python train.py --n_layer=16 --d_model=384 --n_head=12 --n_kv_head=1 --head_dim=32 --d_mlp=1536 --vocab_size=4096 --activation="gelu" --norm="layernorm" --norm_place="pre" --norm_eps=1e-05 --positions="rope" --rope_base=2470.0 --rope_fraction=1.0 --qk_norm=false --attn_scale=0.177 --bias="none" --tie_embeddings=true --parallel_block=true --extras=["capped logits"] --init="trunc" --init_std_qkv=0.0185 --init_std_o=0.0 --init_std_up=0.0185 --init_std_down=0.0 --optimizer="soap_variant" --lr=0.00562 --lr_mult_up=0.939 --beta1=0.95 --beta2=0.98 --lr_head=0.00837 --grad_clip=0.5 --warmup_steps=200 --schedule="wsd" --decay_fraction=0.689 --decay_shape="pow" --final_lr_fraction=0.0 --batch_tokens=131072 --seq_len=1024 --doc_mask=true --train_tokens=488800000 --steps=3730 --dataset="wikipedia_en"
Each number is 128 + 32 x the weight over the matrix's rms, rounded and kept within 0 to 255. Layers, rows and columns count from 0. Numbers have three digits each.

# down: layer 7 MLP down (transposed), 1536x384, rms 0.173, rows 251-270, columns 128-191
# up: layer 7 MLP up, 1536x384, rms 0.167, rows 252-271, columns 128-191
down251:108138134204115103144132107097101133107151143161126128112131086173121138125104132144130079146182168150121151117172145122190166163114115102146160084146154114104152138110158103145112136126086075
up252:115162167144140091145120150081127113062153140170149106102133099108055130115100207201165099160098136142054132112129116135184157108204116157072077121111145175117122090164124117127164137080118077
down252:167103087139087113115043156137096094130176137109059109201126159140157066117133176059158114109113069085129056175095056129134143078099064139084152187086103165176087141089129071106159095092199085
up253:202100154139088097173092111141069139112067154118180109121136121136090150136117078118147143200111086127158174135105115173132140177132173112111086199173097153135097083112156129176056130138149092
down253:106154133145132121071180113082088130119108116161129134116169213073129138120107099107108138127179060089164167085124157137103086093067098119111103145125138087155137100117157147047147159180106080
up254:173164168144090149188077138123176164116125066112146136137141123060121080168116190188162133128077157116079171108119110140107109109096158128157121075076086165101133076111153195150114100125118117
down254:092186139140104096061145134169110192140127088123121182163119123095113132137157083117092141126101152140135086104126143092133091098129129160128087139141165128148126116120155073104115181136144098
up255:151191188134089173113179137084135151100168127151148147132190094149167096198193093179142109179116104143115148137059137080121162118142045130067205119133144064123108175163152117170100105153141092
down255:130164068114148115113107128187092088163098182195101119148075077122171064173127151150125137161159169095087104159136097072148086135085115140212156185179134165107156175158063115145093094094162187
up256:126120126154146159118116154110081105156112146191141103150093164141119121126226149207112090125169101176125148150128064119193067176114142130131055138099145169138073127105132119142106111064178084
down256:144156123120099130127102085144136131121098058051109155155077103113159071084175107079142148122140127124144118122152113094141128122093156138168104111104144086132112163092125160112172177148170131
up257:102150125148103152100106115143143093130135092108134126100121088084060160189153136119104151159142093098117175130130108109135139059167120092127076068129139164084099123166117127127065083131136178
down257:198141124071119125118185123093150126130168076133108082135141126157205174133173105097078140208193121194051141142139121132170175084110114172174132116063117182064148155146128114144133099072089131
up258:146105118145136146133117081121165120095119086176131181133141085111073185164100070119089099143104140135122091112159102109095105149146070113108092155129080097135112109087151110118122066168132122
down258:127142097100182088107170104111079127032098185163133121155119077101157074185148133136100130146142102122140152141146079096096140117085088137175091157147104121157131155112125100128098102160146100
up259:116156104131139149098157082123100162112157127130081111097115132115103110164106151078103125126161115105176161123086121088132175079133116154103152119122113123116125122172153133145162176141117147
down259:129121102065127146108098136117113127107126090112116168181119111132149160142128150093171095061129147154092094114157120164117123126130155157124085175156140110145170131140138119074147124118129141
up260:123078121141095132164092145144108160163088095105134134133124114161180087123105133123115140130068118149129164068152148113184132137109130139104116132142132125135098138121117154144088170133129112
down260:132113139151094155110127193118127145140079131096135170098113159066123142145135073104116159102166183104141077123108120161126091121104124138108176133118160150112059134165120155091135103148183065
up261:110175132130116180138102097110092183096121102081131091110084165125115122135075167085132160132117133059125066084065100122125081162058144097131087159117094093133140081146128130120166133093150145
down261:113133171081118125120088062076079150143109134122116078110128114137115152131095050139153180096121125142181120130194147141114207134158135114090132218143125187185164110120187113132111155158125147
up262:101097136156147040126153117110150131161068111154113175106129161135175084083061140121116150094136138125096076143081102175137125130178172141158184174175102127113141122094168039145126098176123171
down262:072178142116142124114142082128152172167137063178114201147138108064085143151095171144078089132112079124100163136086113153147090155194164169116166155120034154113219117088146107110145139123183086
up263:155133099065061205120168166200097104121133116160111167146117128119137106143165173044117152184183072096177128078135129166146155089122176125173085104099107112115110107107093135069115148136119133
down263:060120108125216092146083170146176149102176130194109115138152127062124118104111195161177093156067172115129089134164074139127127072180115127089101143110116125137108103152111070145103164103091122
up264:190187105108108151127151084136091121196131165191159096086127111149158110077122154159071202113138092124161162144100130109150134168194098133108121091146096116167123093082133098183068104115068211
down264:137155117116101140130125149177101139207100086142139114105096157107165147173082057115095147098158132084133141116165150075134134142118096181156132103152165147169106065109080141169127038125098089
up265:081127100111151100137110127180173168111087147067087099136140129107133146117031176143117121121164096134041113121110094172079085106151148164209104097096152120170131121117167053121111091107124171
down265:123130129072143198114132019094123122117152089070156144135124157038115094098111140158084132123153084089099133078121153131135111141142185184151081124117163113145162144107161103193120182169112097
up266:122138165110145147155141104120161022112092077054182113120165085161121117136084084131137074147117125167143173106118143101151052154118093154154119154106114065208125110204093203138173151109109184
down266:094157111193147114116156104159159148114190108124105142145112185112100132122147072141121163115125125060101144089162094109111130147097074135137116176090136129084067115156182085092125123090154090
up267:113107079195123168047152160098094143187186150158166102128117129158199160158153145101179111106157141152089152114121129113172096135144135149143139151095180162079141170179134138095094150133188106
down267:146144166062113147189088112058127103120106112102101156110156078099104090101092096176149099156076103099151129169130145147088167165111169152129135108105131114157126090116125111161134129160140133
up268:050221142150157118137148114125110147146110081139155118081104078121194099125119138090091104137174159071167111132082115104148157152165120140117210144109155149113130191120137184142176124154095127
down268:171140135132139140105113115128164118139087133155088121153119144132111149128155087114120121125083143195108127155059104131155139064048171137148158140135087116085149096136119138111140126110124032
up269:071113146082117107125117116127163163147144073140135142187187079094129157162163102099125063162123152153144113074108065115096116125154174107100176110103120167230097106095102117088124094139107115
down269:123154153117149186121185121141137094070109155162164126198164229050158102176150163069172097096078154082055125173136112171141133072077077177150197175093100119119147063102190146099140151192160093
up270:112132116111109129170090078091115153175095116123098122174153099126144143078130122147075137121152157134149191096177094127098144138167179092098140156137149081177170119109128095115099124139142117
down270:121123160083127103211116120098173102078054158149090009172087134154146177119114113123107107142099102118127152141076110110174101186165155127187147096181077105086106183123078092122138145120131164
up271:106127166115157104104125128116112159130123128112153104096129161132101102161143131115158109138102194119126090084151122154174167141165111107156101109094108164131134196151067155195124113112107134